{"d_mlp": 64, "norm": "rmsnorm", "norm_place": "pre", "norm_eps": 1e-05, "rope_base": 100000.0, "rope_fraction": 1.0, "attn_scale": 0.177, "tie_embeddings": false, "optimizer": "muon_variant", "lr": 0.00572, "warmup_steps": 200, "final_lr_fraction": 0.1, "batch_tokens": 8192}
Each number is 500 + 40 x the weight over its row's rms, rounded and kept within 0 to 999. Layers, rows and columns count from 0. Numbers have three digits each. The size before them is the row's rms in percent of the matrix's.

# layer 3 attention output (transposed), 128x64, rms 0.0933, rows 14-31, columns 0-63
128:473504482475487540505434391467538492483451416553487536532481475497464470507547498533491487422473442474560518439511523527493452540480477510500419430457541487484458490480469477469561427481523442
115:496432512516509498555471524555602522481485481520544458370428436452541511526490501495467558564479448550521422535526470461441516525543485494484475482479515480497552544510518518456473515514478500
110:534560435505511418532531489437493499439450532542522589492549486426489520498483522490474486518431443462501424438473468450443434494548487552467467480566520561503524498471509537492487479491503538
111:496460452450435469493430477476557539525455452514510498524572575496481505501592507472543545454447475509512516453468490585476517533506464456511506535497445485514494527555477479394490428482470528
115:489519510472535492476538401501552489456534486469452396453459509528506503517496551466445517518485508471468498542477513529480509521450465443479410490524466507501367526560458448525509544462473516
115:514539443472520494511510497423532497543435551485498496451485429512470468482434506500519468510458521465496529436520500504475553529483514438393491468496500497542526519402539462454458455571441568
110:487470476493538489490572538457500465517478597480478548563450463486460524471593475494496496515550498545524461462533401538551499442510519526511500513420513511535545536427524461492519494544555441
093:522448506447523462537538511496492494519539489466482513485535507477488555523466516477484494556477599482472455448504414484521491527507491542544523498458495522474480608372525561551536420519523515
131:503515519523460528518466483459463405439448463515491446445534475441540516526501514471441497488533451483578494437536452569443454447583488541568450458479484491546510515481489447461492503544516486
102:487460515523467539467522475411421533506483467460516517510540454537506535476519443521469529484522505517472488502527533517466499439400501546538483490504526542505436527510544401518548508450491373
098:464477422501430492504512509465453481518501471517533547513552458481509518455513529531554532471547514500546515495572521511495434491537483505481585474475555529464499531481537489524466517523435338
118:489529501486479585514589476529477473446527561450501534449550501504548551471520504507526488550507487496458494470501471439492469521538481422500560463515467434531554552459444501474479516540543615
100:579510500537571591509510400454468518530518542438456516526545511527495496555530480531484502530415531496459514532522509479557434499574545541460556515529490533437507482521506524559502487560514515
114:519515540520570444510487548503497591512426568482504470430559484571460513551507550461544511494416464524498519500433470527532512491454491466512530484480466501476477505521603552460538450478509538
106:483544434562452461533511514555539453439510469460523437493488477488519506479494527528525413562540518506537538538497470490555439545451539496514532460495419524537432479486466438511576568469496525
116:528546460567491498506507480430566492489470498609518548595503557490523537432449469504526457506505479531545482405450436507538513539537468503503458516498487578503454518450509527547526503476495517
125:540469484574507439451495541482519547463472388542532562540538493521469475472480468504481548429509483527547484495550445540434510475536454496572469478416505504521508464516524543532433486462460523
101:524530450481514494530479493473523515503466531513472501504518470483541552512549511442524484597529556506471512466522517393516410480462556501452460523431596486501598455487506499446500476528552470
# layer 3 attention value, 128x64, rms 0.178, rows 15-32, columns 0-63
111:526470532560456440476494490520527500406477482527536511453460496472568492509455489476476559522431444546545432554520553487452490514550544556488441452488548520451500483510528473537502500441494403
109:489547495541522479492524482480500512414499478516532554497470528482450475494486413502500462449491454497482456422533489466430443526529454464467465458467654476496506539473504585475515520501523498
109:552507521494525471447575556417495493488555468539484496575523531520568444489562519514539430457503541487542491469498568530531527532465533459494512535491502417533524522515526465547570430478548469
099:481459530424547537464429393490542539451447462485510508517497526547483483525519545447466500490430460474464463514479555568456531462429484510477504466547440466429480507440526460489476483505531535
107:473524463573542442524481488487577498463547466497485489480536442481511462478473483480474417564456498440472461557523486528529443487560477465429494557508583546492540594510509455526516489490444499
100:425478433449502530465475610510492415475537519511447546486457483441477515453525482547474475478574533531500466541538448479523533459497524578516478557475457537491538563489460535533510507541462517
088:467518546485514503497454544513498516414525472543482541441523496445505526455468554553466490546563524480568471538593489510474494544530579466511479508580528509538495545415517589512473515476505530
122:553508461543535488490487553486495407429408489516508513534549501481466428560478519409474390479546480581526465475539516522486530519489500506478502532500572494505535511452524480546502550516527509
090:477461528459437607507508528519427563496513500491510527559499461485427535554574484490529541487574488493461556513463544588558537412471431535526501523481490515502499507495482533517469505483540511
086:479508535531496496538522532518487511565510541512505468490547440541379533500581456475484522473518462549509545583514582474507527554538431456455516529462506472560493520502435543558490480511453481
105:540514439520470521500511462474518489480512548454583535459535505526595471449443493499474462516464410501502447554551490520393535517539497489471467504486459511550462548470451499481480540491534586
096:439488490495498530560575438527530536500487584491448556502495561564512491443503526506460526473487439483496474475549409484495465516514511469477481485506525523488417431445500523589488467542445548
099:539525474492575472493484542474518565462513569517506533456485439527509552524463522506566503570426496476558506430477477595479502444508536514440503447508573488474502505548558537513531422496515500
101:454485479470493494544417470479497499456476466468528433454501460541464578533555479452433475483443536527530538494524457592509515525515512491514507483433424469508468486495509467441507592446502564
108:521565508532511573507460509463477467451555459548482573474425506534432469517482433563458472457503546553459528449505461460534438521493488470514558520509504538507466564501530476480515502414557457
112:505506550435522532516526553521515562453516461524524499503478496490540451526527447492513495541497527576493547424497519471496539537444514499507594539445579574548567518513534467491521550525471406
101:523488440511432493526484471541505444479488578595524510470471512491468483460551484512529499445490501512528457520486524487448350498543480504493471552422514495564505472551485555528439520532509513
095:496519577540472445476535484522515502456478484426507500530509494463490519512592498429489553562530561466438562535517607467485469482510450456455443447484455464489528530497466487473478462517570490
# layer 3 attention query, 128x64, rms 0.152, rows 32-63, columns 0-63
067:485542439434461492477533572482569516513500528473483472481434474481510521408511524501493481477479508518506462499463484448535492460519529533560479449540564522525457496439474425458542442377500516
088:503491507507506563503529444488529474507474498502507539479490517457493509540537453471538569499526444556481574504552569535483514515539431481419465495422414455523446501578494581507542511546556503
071:536465505454526461477542541487536533540504511549532467569438473444420523454491485457445557509455463529498443472429498508546556525515478510507561445518478438520483550477462425470424458495489459
069:524537453548478546549498475496583484495426570442523480368517560500476509533477474572545533528442460536520520551556509495479523491465497478515505508462466481522482489535515536469556460495580515
085:531485466570446468478500512556488496478473470573484452626476513517549480490537524492450560527483551460506557502542491499532478540510582543494484559403520530489509537465432459515476479471532479
091:472487502452515474546408534499447445496478498515537568439471486495485503489543588545455504480500540456494423513465434529557500512513563545425553477530557557459512541491501459431471507498458498
117:491496498494528471420524474453540455574542461557472495582538516546537491506506489518499518461533474423512574432470518515515488510492550514568536477505538457427470503448451534450492492492443595
092:454520450481459513512531475511563530484533494417526486502477551482422475497522442405554481439493447514498480475512506523396489442446560428466482574551507453496482522523454451496519516506512505
103:541479511517504512451455486460507546465450507468461481529511599491537552522556497452559426528567558570492490406502444489516531552434453510492532502488469530589502513464502544491493483486441498
102:512495495564496502500485581465472475476523483494465510456514485557470576537507544465468522514440539517525600456482485522512494525469555458487554490500573477506576471556498489503460462482395408
108:412538527531503511576452513491447501546542461498445495480440526510492509505532462559453484502469515451485529556407505481498462459529527495554499580485560494507429546432485540489519423475509446
103:446554499540488443498495535500468568495559516509488468438525484506545505507556554411527511553446509472476519496474513459490522411463468485453477499508494463524563476512515493426413401489513562
107:458505537467560458479453427503435458499478591504475481465533544480472493530475560514566436440485513464467505472515502571540476550513555523479487556505501423483465500528512597473517495558493556
098:413524481461480533540521537495505467535457413539477539530492544591555529493477573472476455586554479473560534540545466451520468541446532480512436514515522497521470478453511464494546495478540457
098:500537428513466577534562522479506452522590550448471459482512556502493483487463455535461543466460471438534565513539500473535500600484439564492499490443519456494485499497481536509433539539456494
114:544419522507513501532528533545504517486582536579550509505463504492448526497497508522563541546505516550491443486548594507442493516498396446480502532549529433538541543462508522455453523499469468
098:536494533506516609450520509494551472533466537517487471425524515504473484517527479464550466548560475583478595523572505553500504456558493507469488522518461454527510518568556573503559527527528514
085:431520513465446437480506496524513532487510416521484493538521468483488580505502473506402484495435509396526447467431524537517462530520501524512479509528532439449498515452450434545454537468454463
086:504563536511573567505550479492572511473490556489478498487535508450502496474466450493567451526494519571469585518490490555459503450512468520443516467541461422509478573574547514466540551520529533
094:493459487525497566510533523517534479567511549498512545441534506473481498536526456439524500533570463561468539545532526441465536426533461505452500570477467447575517506555504582528561540544530469
082:555461533490489455441574479465514533537529544547501435544499455468510496497438456486499519472465472496517461476448527519538492567489461480481481497521476455477499488403436478542355480506483462
112:472536431534508567491491505537493481494456522485487511495529553486491477523547456495492448537532506538469603538529564472439499443497498502523453548429503477550489499594539536504613521505555544
089:486521529452554489510546452523536472525512498478539525552554511455506414465497525497444547498494464480546507502496495459531584466506457422505570461490521462486549565426514488443548524430416528
111:413444532425435523474526544442475513581510550519562527527525495489492532536508461482513500439594469531466500542512538498568519507483464501497503518443449452441473494523540572540503500531550544
108:452521490401497465472447532507580461446539437542520567483533485465462471532561446537534474532548461424525516442452505512505522479451522491460559526487473527493505511484566510567467551515454468
107:571515520503488510454537466555494483474561424509534498563543539517448556554527502500513573548383500472504536530467488494487522535452470537481447420493500521562514551499437464550480474459481486
104:539524520546525526524488470510380527407478445518494477532471477453494480575528519476503525528532407475444525524531512463518478501479486436466491563513396550451530494440492525496499486454498462
120:565484450538558508502479554498465443446535505552533493487451523544517519478540470532452543523445464498503447513435490428489558510559510503491509460583401508591521523546483469456448491518514488
112:525479469476499487482545411490528523526530576491500550495501508427562475531485503550475558436559475648503477510480458535511473518551448512478463470425492452544466473486501472464449511506500494
096:428528573476516516442472509527540528496500480403526581537446529452547466528472497510530491519505451493503509552481554511498539506412519426484479457529571528470577545561492523465473546488500465
103:527596510539473520518508425487455445482514465526567476476555564496478594477483529596470474448519501508508549526512527485478429495506479508502550477524490585488525468515535455539477576451537486
105:546523509485531515446505501504468469513561495578488509483531440428499449483520554496528438466539534540531470484512488514550505482431470475535477465524471498503411455480582531462430623497527477
# layer 3 attention key, 128x64, rms 0.156, rows 32-63, columns 0-63
081:528481516624495490566523445462445499559506468519479456501498466552539484518433525495543534452463569437520488535502480443503413469483460542516595489481496555494551480528486455478485451499505505
094:477470419393547501495431566536441524471479493502494563510528540524453496445474479506528431508554472554517497560544449450460496503540517503418454492526513514501494527490493585480460559518482516
073:474511536458471571521448484458411579520584539480504531497514518554498506588464536481496586406493494496483549484427524490478518482453454459465493479529434499490443490496494510461540516453501507
089:420477428405508447461509567533470455508534494480489564456487510512419540427497519497528465503536506522570522470554499462549572527503494511457450509456485486556538501528484571514437481516495475
098:523451526576476464526523412412472553518562486518501491484503461449528541496433523453480498422483445434464469500457523574455441436521505498484445496500505518490446519493472493438475488508443544
092:539527467377481477447491485521452437478511514470471528513546482548467483477489498451528499558442506513525488533525484464552516544540485496389431504457466461550488457508550552431496489484564542
093:447538470601493532506470474497527523441535452532503470566477563431525483484546514491472478511549540459500488536510510570456473488512536503523515538547488518590457510518436555522505566555522589
092:456481515532517492447489477475488514474550425570427502465379518540529511468463473492464513477501523499454466530439505495594466482454569441459511479524453556510417511466503492533516508536449500
092:458556510470414501515539453551490470604499427492574532535444498500490538497546465507500531489477497506536540513459557468469465540552467551484449615515454482505488507500424499535483454500500514
099:485513517438509530570518522525456480532482532511528505446460489471489590475555537435405450545453471441510481501493548495507501470513475524428501549506451544550538560488551484478581562519449501
102:481540502510483499466540540496509472478471543478518475505426516518489512471432593472460563457479535493487476493494469505479446601501464493546584470552533521505513540410553506500496457487584583
106:592504431465545486459451475519442501523458547561513504478476517499489427474501436522540503508506450523504493551496548503441464501455559519510424458559496437529430583559533485499538492511515543
103:489592469562529530504542489489479521460517515541487467510529548496485474538535440453550530557475538570455500481548499511499472565545488512479405527571442474553555482461545518559451532560487470
084:484518502582417459510550497470487518490442465467457437482522472503535564489447458478485474376510445458570525485473526489468490470498485515544524528541572455507569503471507536455511481445524550
099:410521513493471463511517511509408509452451471528463480431508570513493512495579525507554502503497526504446519487531484467479492472488431444526507488539454571569458571444460499471469427537437482
103:502441511478489533466429441479464562526439538435501512533546504509468507558532485480519498495434501523450496508460542490501488462463448439450511602469529552523382467549527515516545496454480490
078:466472517429569485455489461543487539469531461464511583480501504539463486477513455480476457509529480517562500482519511429569523500496478513478449409534455465471443518498484638532496522535505445
070:492521525537470512563542460486478560507481540581453472512511536529561509521549529449530434455512494414470533427437483509442476518462511487498558428537519557534492472433568489503525452526541524
096:457447507414471497519506555520539481537557412461494551519488536552479550467509507509421502585471467558482495514528505457537545509484461390495498504496523436563447527502488530534480513541542474
065:479508488454536569492439480579529512486586502477512505527557580492439523502464408481503513502532469545424504522435529517530483456488460508503462529513513544495396449545495541489515504433516541
082:512509571573538525577498492498463506497460553478474495511531480546568467497482545461443548485444450511418451506471472551486508472489437468405497452497528556435451514483523467499560563506511478
116:447542460406529477534506546569506494493526517421492520470486570527415505446487529520557511514540542513545530564530525429479544511473514480533460500496505491625513542508511569479524491484518517
130:452532466542458535505519503561451445484548504458447500493528517555414478449523476532525479497527575510490548524543496491536538446509540471486493551439456488543456516582453565548495522455585536
103:520484512533516538487421517565523546458479458529524508487568476497542504531536449479462584520532437529504533502544460477410427480466509487491545464524497574398493475488494561528488516485454435
093:485471527533491558501465454508525458527495446581541513429536472549472504532518546493412517503465502424397495488486529543478517578516495451522509428487541455471561435461524492447478500488530464
104:491508482516452470586501457460415539500522502522522494442497459527464524496475555478495543470482463479533512538487500511549485529494476384541511480454527472544444509510444370471551451522452525
102:434549467634452450496428505502470517487484527458524518515493527557505495501460490537433498434546506551545446524490497584546410483547533507491534489502527520528518509474507490463510511463425467
113:476583474440518461589432467431476512552511519542468523450497517508495464494447557520583561489446481485516509498526507540548520508444513519443544524539488472487428549513495480411472479443493486
106:579466508462534522496472518509438584517487475505462506532524468556496473495508466537526555561518529505488436515522427409517524527520449484452496560581423523492495466519471601505509465547510473
089:560462551500473491556440452511518466473451457514523495421491447591521502541474457401496508487566540484505442495456471468509501458520516430467560498423470470564532509435470480527482518509509506
091:482553425558507405530495540499504588440454534512518455429478497509535538554490453557459474503490525509462478438568498513506566564489493461503553552481476460505496526478491496463586481466464500
093:554507580504535499512471473498495493508483467475434483567565536573511461606532424585459534561527473487447562529519495498511483513529485499456509530510446471478590528547558498522516486489483479